{"n_layer": 8, "d_model": 128, "n_head": 4, "n_kv_head": 4, "head_dim": 32, "d_mlp": 320, "vocab_size": 1024, "activation": "swiglu", "norm": "rmsnorm", "norm_place": "pre", "norm_eps": 1e-07, "positions": "rope", "rope_base": 1020.0, "rope_fraction": 0.5, "qk_norm": true, "attn_scale": 0.213, "bias": "none", "tie_embeddings": false, "parallel_block": false, "extras": ["local attention windows", "attention sinks", "value embeddings", "hashed n-gram embeddings", "a smear gate", "an embedding shortcut", "learned residual scales", "capped logits"], "init": "normal", "init_std_qkv": 0.0442, "init_std_o": 0.0, "init_std_up": 0.0442, "init_std_down": 0.0, "optimizer": "adamw", "lr": 0.00264, "beta1": 0.9, "beta2": 0.98, "weight_decay": 0.044, "lr_head": 0.00658, "warmup_steps": 204, "schedule": "wsd", "decay_fraction": 0.747, "decay_shape": "sqrt", "final_lr_fraction": 0.05, "batch_tokens": [8192, 16384, 24576], "seq_len": 512, "doc_mask": true, "train_tokens": 120200000, "steps": 7626, "dataset": "wikipedia_en"}
Each number is 500 + 40 x the weight over its row's rms, rounded and kept within 0 to 999. Layers, rows and columns count from 0. Numbers have three digits each. The size before them is the row's rms in percent of the matrix's.

# layer 4 attention value, 128x128, rms 0.16, rows 0-99, columns 0-63
110:498604519517449542525511529483511436518510410459518567545486433463500507521508525505548556445510467504437525509475480518465504500493421514450494466547510517504543457553511517467556485451524563
127:424522445496452523458501508461517517485463500520451446467458469519536454535522469505482471523570468479456545441466463509443588443432490537532407541521512384542525481495499512465493466483451495
143:455545484507551446507503505481521554445543495514485548490521575528568591558515475479495512463447531498540479438542480478499435464442471511430519538538507490523449529497531575488422455460449570
115:499541530435538486550468504510513542489471557527457558491521481491496421484457545513489475521585574505554445477513524501492465447425527448482464509438499554459459473535531513480555542553571507
149:493513485455448526481496516512498521525508442515473456448528498435515471485539477504486488530556495533485442471499491451476458487514352502449422454564512441508555485518543483480480458518466479
145:481522513511583457465461522525461553499470485473471430462494511487490509434509454470401514480553473561535466490502483487572453456555515498537552533538493512520471558504582472430394488561450509
118:440497466549429510457519533495524542505482482528489479469547494587474523520465490520470557495577491515521487569508445438581511451439589464600530529475524512485509547448458495529505425443479495
155:480555563509507456495543555448516552528472489578468543511488477511538436555528490513477459446558527501497480526513497521582550530405567513559491525524410517503499601524460485428540427481512500
118:528485484532473501491547521480503457559509439494538534520485516469449537466568440507526487489470441483492490527521442531565503598536486502536526454508518515535600515500444420528553514478432509
140:533465548510519466534497473524527511542521517495513514561478531487509538423586494421517485538447474490444518567579541520484467550561520483526437477463447559461520493442457466563483549525484510
124:550479551517532478496480479528484544556493440472496471498565479508424528467524540524493522492517463530524464574461469507565450532551481477548580493508498543509541497455461412527530536526538465
147:464500470496491543498468511569512450543521439494519515498510486456492536493479512526500560483506492564526444531458463422474447463558370539458472432551557499485474496573597533490442413492484521
112:545565520495539491506420537515480477510457515423458483504511469490519480423545516474447518529512447528418481561534533466552463504541638458471493492471504528451496482469536471441457551552501516
136:509471442523474528487487504538503399572515503470503428527496449478495491496553485510510543551434442497436492514438521478454569557589482544532475439558517454471538450479497475516440424491460477
132:392516471498496497484522522461473458457501484513517553496415504505507489531482420479493483457471461498464589480479490557444531434497507570481490507538509457554479510560527568467459480520446569
104:465433445531451505487462495515517497519483506527503472506526471539451545448427539514513548570491493515532479598464452417483484456510539498598487477469576536432461513452470441562472469464512455
156:534488605498549425525497507487450556505532481501478508487611524504515531486485582482516530447484530535525488558528540473492402506508456470465550490526428535471475517507500537477507484491542498
130:491528444504515491518445498521551468436487497443493511489552535520508585515477515511475590497479499497506482564493486464526430468499569457443599519496617534482484448399525483558446550517503564
163:453525547500532477503497503555547576512488493612448465484437440473491476486516465491434470501522506527491462533482481543457492449475450499508486499498528544524503461486546455450434518548552549
150:465509395506480536462461513515525511444462498432478427420549520501529566509541469489444544525537457517444430455476495415496501431484519524464462515538533426496504464440531537513439426494411527
129:499564529490498495521497536491494440452465448487497517484494474466492484548443436528469538412507475484479547565432498558471497493482547491462624499544566542533538425500532469436490534550532601
129:555465458497563487505519487546463526532481530442519403504449534440437517475511450478469471503531496473521480343516504514543543559553463563541513520553434472518514543540520502531459452525476473
145:556452436482511546525500469540519508490475574473497451480499494504472464495414565531504493535562572492591420410495519457510494488504512484534482510443500501466464507529515517558558515512544421
120:501480430506475461456476500484446478502467532444521427488553520549554551472497514441536528545499484520498498532524513402507494482552608517573485491526511471440467588463488503518465461448401441
104:497553486466499458553502505493561408454421547508490557499458465491590439516524470479487475459531513474474521531485545537449565487426633491541521504489556536503515410464506468467533516531512549
126:541482536464488519526480498599561429552512569535472484537490430494547469463534555480496500543484496490413504580528540481447583505532518468507478456429557509449476408430519479519485496528533493
124:480466512483543440507538520525505513535505559582450490508520460527562448514478506477510471498480512555508475578488529479495553471468508570559475484523446482442453534526512504453439360499507492
129:493498506476470481478495493481442482539456522507529499521449454504511430456478506474502474529575511499491507484492516457502560487564550502617425480508484453485480549537505501459494465510471395
145:542529519509555479508531518464480564506474523431477497487502520490443474535465501518460505482552523446557491462515505499640507538437598512524590613495442493505482571491464514501520529516551467
112:479592490478496519527443493483549510478491518448438517492483466507493488464554540492452489545582492460409496449517503498491488440449543399451429547443550489538522416428529479473505596529506500
123:525564516461584481543507531559564499527480554478445478476493510433541473514577447509434485490488471513460428473529546505533516546445524512408479503524514476488474469459575511464454461571501560
127:483578500487567476516474500486477426468471477468524533489462512456524511476496455494460492431529487492527517480490481565525462514523524438471605517526556545555478473486527448463489584525490566
074:485455572516605493492489461433421528513481500493437517508493511521529499539430477454495537433506532495529540501514519496454390509507603393481501500528456524448466476527518565416532503492504524
072:524508573516486501535580487413428538449540543455442508449486539548450459516442436538455500547476500494476470502560504519482504587494487474441400567506535490481531504468558471505532548521519556
083:514451545538490575490476449490460474496478461502488484519467564565538492487468504482522454485460529481516469564537521484375494508592530449510502427516511526470505493610485497493486427459469505
086:525474494495464457522544523478469541475563547532486550478488527614504409516440530566478470475497503541546509482464445480528532514401522454503509536473452473489507564564437485480501493525495539
092:513429495490522454523543535519481444448485601420542453492512541515465492511472545541455482460561478558492421509511447571582537468507573544558553514473511543495440610461484491580487501498551488
083:502436496523491504528608507527503494564537612601485504532474439520512434453457522567449524421517533524572533551511434468539490435427500492442493482425514487531456534538524473510537432481507539
077:484465469508456550485541491477495545468510504568462502518586485532482469492520469479530462555500463486473431464577460485480549514493459493479431439446512519445528483472433470523541463440544529
073:501496522498503480463496532454516469501450520461465461516471502438508552551567452428476504507505530493511452485564493621475537462466421533523541523570514532548475517492588516558496526441513487
084:497453476450530479503444499504431429502524473508483544564458488506480485440500512484483488444521475513434546461506513534532518531567545505630552485505440474469501445477495517489450512541505435
084:513547486464473509512558468528536568433500471491519561516495517483397488458505485496475460535508526450531490446516537523580508442527481443524547478440515480582513567542481504533555454581484484
084:499606520453536419505425506559565522523448462481501492513506514456522557447543534465556540534452521480473522503507574487485482474498442500523553473524528480559480492429526522473480499503513443
080:479507501511476500483529458529496482475514557502512558496459497521497464432482529527496443492467544499525456588488526457521563434519496486540514487499513464516428613557393488535476387513464498
090:503575512480564454502487453495528616510501456498477549539483493479494525486533501499517515537493506474545546423466544445567491542470499453480582483473488461535514471506502527457546515508515428
077:526427460493487544522441494583559465533489503470509561537545569538532546437504583514567505485491540499487450544480534482481442420531496522464544453493473551503461532555519513512479360439494436
083:492430484508559474487539544444499590555497549504511516521531467514494473529452514501513529492545480496485524424482459493589523565456579524512486526446441492430455538434454478488531542511483424
075:496548521480502472498501482533525531491501533436496525476469537506460449432524445535408461492452511509471485541473539496546451409539485475519570513483581485591438584530487515485499431534510537
097:488539500531512559498527479517504428430503502438485523522445511506538528569490467505473508509542523503527489581544482501486530461533559505526469505508555539449479509556515501448426541478435570
095:519473518510460512499537519452452509464543557547436553465552460509518489501491497516484498493539494513444463489497485420505510524440483456473451521532506472428511445485489468499505479543503542
092:487421448491502502488530483553511571593502477544480488539536511532505511463492496548462529481522501497526515462452481416534476428515441484453531443439464458520487496558525511472475383521469466
081:535567542525476471488470471496468515469479488433557455442493578548508466452496543530524483507487504494511427579530545447425490471523547457578543483531523541488507552540455514498504443458542502
073:460485497490460457516562530466457505540533475571505524510455406500508461496471485498495515444469513526490563505492456500477538543429466520485356567572478438492510543467477519453494532564442566
088:505464461521460490489514531499454487518513535471487454471601446480502457473517486524487520499546458550488459568504476518501516510449474537531424521489547460457529547446518451494470596470507547
083:519561562468513526489502431464471453447512484452499491493473528466454525485466471479450532524499548482470558634526580531501429491601490455521495543501544466515513473445534507489517584565472492
083:457454509470482445531551528533501494571512533578497518571409448475532492493470517530498523515382523500583539490543497540473533496472441522468455485438481478533460569595537507496559449473510479
089:444557436491503474463439486443529512461495525556498582478510500543548545524539510521524457519494474489490526439416520524548481501439516527456579477498478454562478480547477546508518475430454537
075:507515555529499509504483539473513481565477472532524523491483442486544493565469595515479555429584534533536553536497511552460431445436588510522514533535452556496495448562573551402512498475519476
077:506494503517533405523483478506524562490526471506559540507545544548509528420466586526561532387484505521521513511429547434506440481443442541513510538531402470543500565466458554502447518584469557
078:475470461485485493494479558441488514537495536527473575462516497564526483571486534541559519500479447521457567514449463476554639599416586566478486573500393436417502526473501498473477482486456465
084:514483470499511560510557520446515481465505476457479501477511492491525507609516479486494488576576454509505480475475461524573547566518573576471465525457428494398506462480504493475474575497447564
079:498466514486531470484519485507480445538484539441541457513483526431412554414487481485461521440457526469475485509523521522552467481576460511525570486544544501560418576458489518569548442498493419
095:491567497461565470486456520531570541559468492501502517547475523464476555442526535474559512550467521467502528440533553560547465485504478507555578475478453530499497501425508514517539461470556408
084:484430456480448482503517556508496465564444470528497490500480502500493514523502433497507531510446464456477531408511481559545589575491412541423503499514472476525514533537570496526534493497487491
089:473436476498461509465535549528469466515489386526402583501492495516514452514466474473526533542407553453525478546539515508508578518568509451432492528501529521488491462538536515460519543529530490
091:462496510513460528447553487547516569514465355468420577491519459522483446483506509504516540498462517452538477541532501446476573463516496428458480532513526524549443477530481525429496552549519466
104:524545477485513504492497486473491501529521466472544573509474526507491552462522450495531512483583440521420445499486499417490512435462509438537508481506487537447491444535414510494572422508553525
101:491485502500440524466562527537544579523478472589477426482490497538484509519483484513465565506481548490564459462547497493525529484524469479416482546463482517545492453525618510483496551509477497
100:497385452538491532483543424508494461497515502557485487515508469539501448523478524532382583602522574524578575544474487452481569539457492503495542496478457474538566496564468491440471552453506507
091:453508520467473414481520545480482500507496381424455589488519515492440462494492417479546528483473509449503469527464506509460518479508524465519521514506521513454449513489453529494524505511586458
100:513472509518509562543483454478459430484500512478567470512490487473482468509488567554462476500523514534489607531497498479503486586512537546527537483491427460504515578505438509469488501478470500
092:518499508541476556508523496443466517499510566587479437496537504527501492531510556532473522478474502494548513470522478464542510550506542509496550525507487444530551440450526471494487568430459514
104:517500445462487486490534487577497530487523525456436594473478514523570504437514440472519545527507520524421481578541488418504499400492436512620508561485559520393475540471537509561564522523507485
114:477568530524499490493497465529489476488503403386542559519472531433446518499482469533499448462499471522494557534503520486426473535512565484501547472501486503500449567516444530451475511509503511
104:492488493528511561455501501504489459514504386546441606497476488518515469499480492514493515468502544505543500541495473365461569449520582410488535520527530475513462473570458521455543540519547492
095:513473457473527465528513445497450510455524577511480497499525523505558560455503544492475534503452569514519478528570532577525372418449447500552533521463510528538520517469511518578494592493539503
081:560569493533529562490457479514520510487491608490555425514476459504542565469503538535502469502518489516487503434546477495517458493502527535509466460499504544560531486504567467513484474494457532
096:488470475473552421541490532388492476468514561538495474516599505505539535474546518467545484497534450511509486544444493632511453482422454510528546489487503526507553444467456506566504496436506532
077:538516522488509559502500525520452479465489495452474490505423437519499419537469521479527442538478497454402531435569518526533538538534481516539472508510477548473509563522541492493515518546431503
076:478478477509462423495573499517508564524509388442478536487535487514461475496488463505466611509554511493504489536484503391444545480444539476545544520503525494483516499460422484442494516510581495
096:528489504505505550487505509558541503497459531491487461502459447564520487532469516500527493609458520470491474414546505559518535499559470493433441484488500601523504527571609488505488471503454507
085:464519498556513499511531480475472548501483495501435501485535465508526455516499538522501521524483557446514530550604526492507472470485515452521556546520540532571500561486456495510431556475522467
101:510479471495495573522450472456506456509508521583506537504506510475560557485524546511446531486564511578537569602416478449527497497444472527511482536494398421516482419461479502446518480507519494
101:505491519479562465503425549485524403507494591443510524523510506497510527487505480476592425505487445542478491518458479567494505516521481521470431476497480550408456531469525503543545372463535495
088:478516487513506484426497520493603505530494480499522553541539515489466532488521451521500506479589436562530498554397468435446577469482549495474512477467484502501443496504483504453516436460513507
109:468503555538460460497550548471463516482491454491463437498528512538410383561426494500507522539427557463552520426568502537461528569505524482469507499526479540463516497529524462434465580459579508
088:572507492522518554508445455516476461521489543467493458490439541527522550478509519497500514577500511544492486509538493449487515478480462467490447500510438577436540485555486471475531404496568495
108:496507482497503530510478466401498513514523540598548516527548497450525578476545545504453488447560471541492556591410499466527468517430502550534554512491439410539521453427430512465475486458479504
086:522492491513513523499438435481480445534519480509598474527512539482475603467493516540500504472518476555572481500466478441474493483521509443484523449503424502530468416528467492466542419471568501
079:495577522484494468499535579493477561487478470457469459455484463538484464559501504489563439514552486445436444467573507534587500439482488483521501516501520584457478570500505484577526506498501496
084:480487464517504526505496405477521516520520521553587504534522483475508541480467494550480538397551465552501490500413496424415516507492513525536533455451468425534495407488448488476526426452518523
084:496565534488549492502463568544511495476472542416471480484443457499514474500515512464551437546484499489466479457539492621536470500530500557503461475537549564451510569526584477564473484538477503
081:465507455489524459566480466438508471477542510526530552535500560488517523473525476494450505479521500502499515490444471497461436517451518514514569502476557428515534471461506492580489465458521518
084:521443463509528573499471443494521412504479661508504486514487521582526505525507537510507469582464508516550481465519489578494526531542460496483453473467434532528544536535495518541515435459487495
121:489448501491464502514546489525462450469509481455480507520463516510472411523438500502448509568464549473519601508539504534492503567494473535501513514499468476433532598541527506458462578487500492
077:502526488459498503508492554530516518501485553442482482468463445532535459548520507473509448569513493458456499473570506546547541504505464543502465510483501543434490612466534501564493455516459481
084:465499515554478512505596550472517517538483453518438476446507486470471528576537538502483518461537460448518568417502508506494556497461527509531520546530449499510530530490438549497512530522512562
100:477582497502457489527551499481517496563539516437528539492473539457520499546552561500587443522475515503472500375516494448480571578446419568434477488528430452482569472545496473501545487527515504
090:515486521525512475507481489435394516505538396530455530477542524501489482451492494519466459468540498483537496463455492469533446508411418452551447488515513496529518500542516516500452395486500494
081:520454493505541539489526475503461533480432532577477442530489497470493448570451406461480529487493551460457573475440507534544511473523495514493548505491498526557446535507455504582565463531522505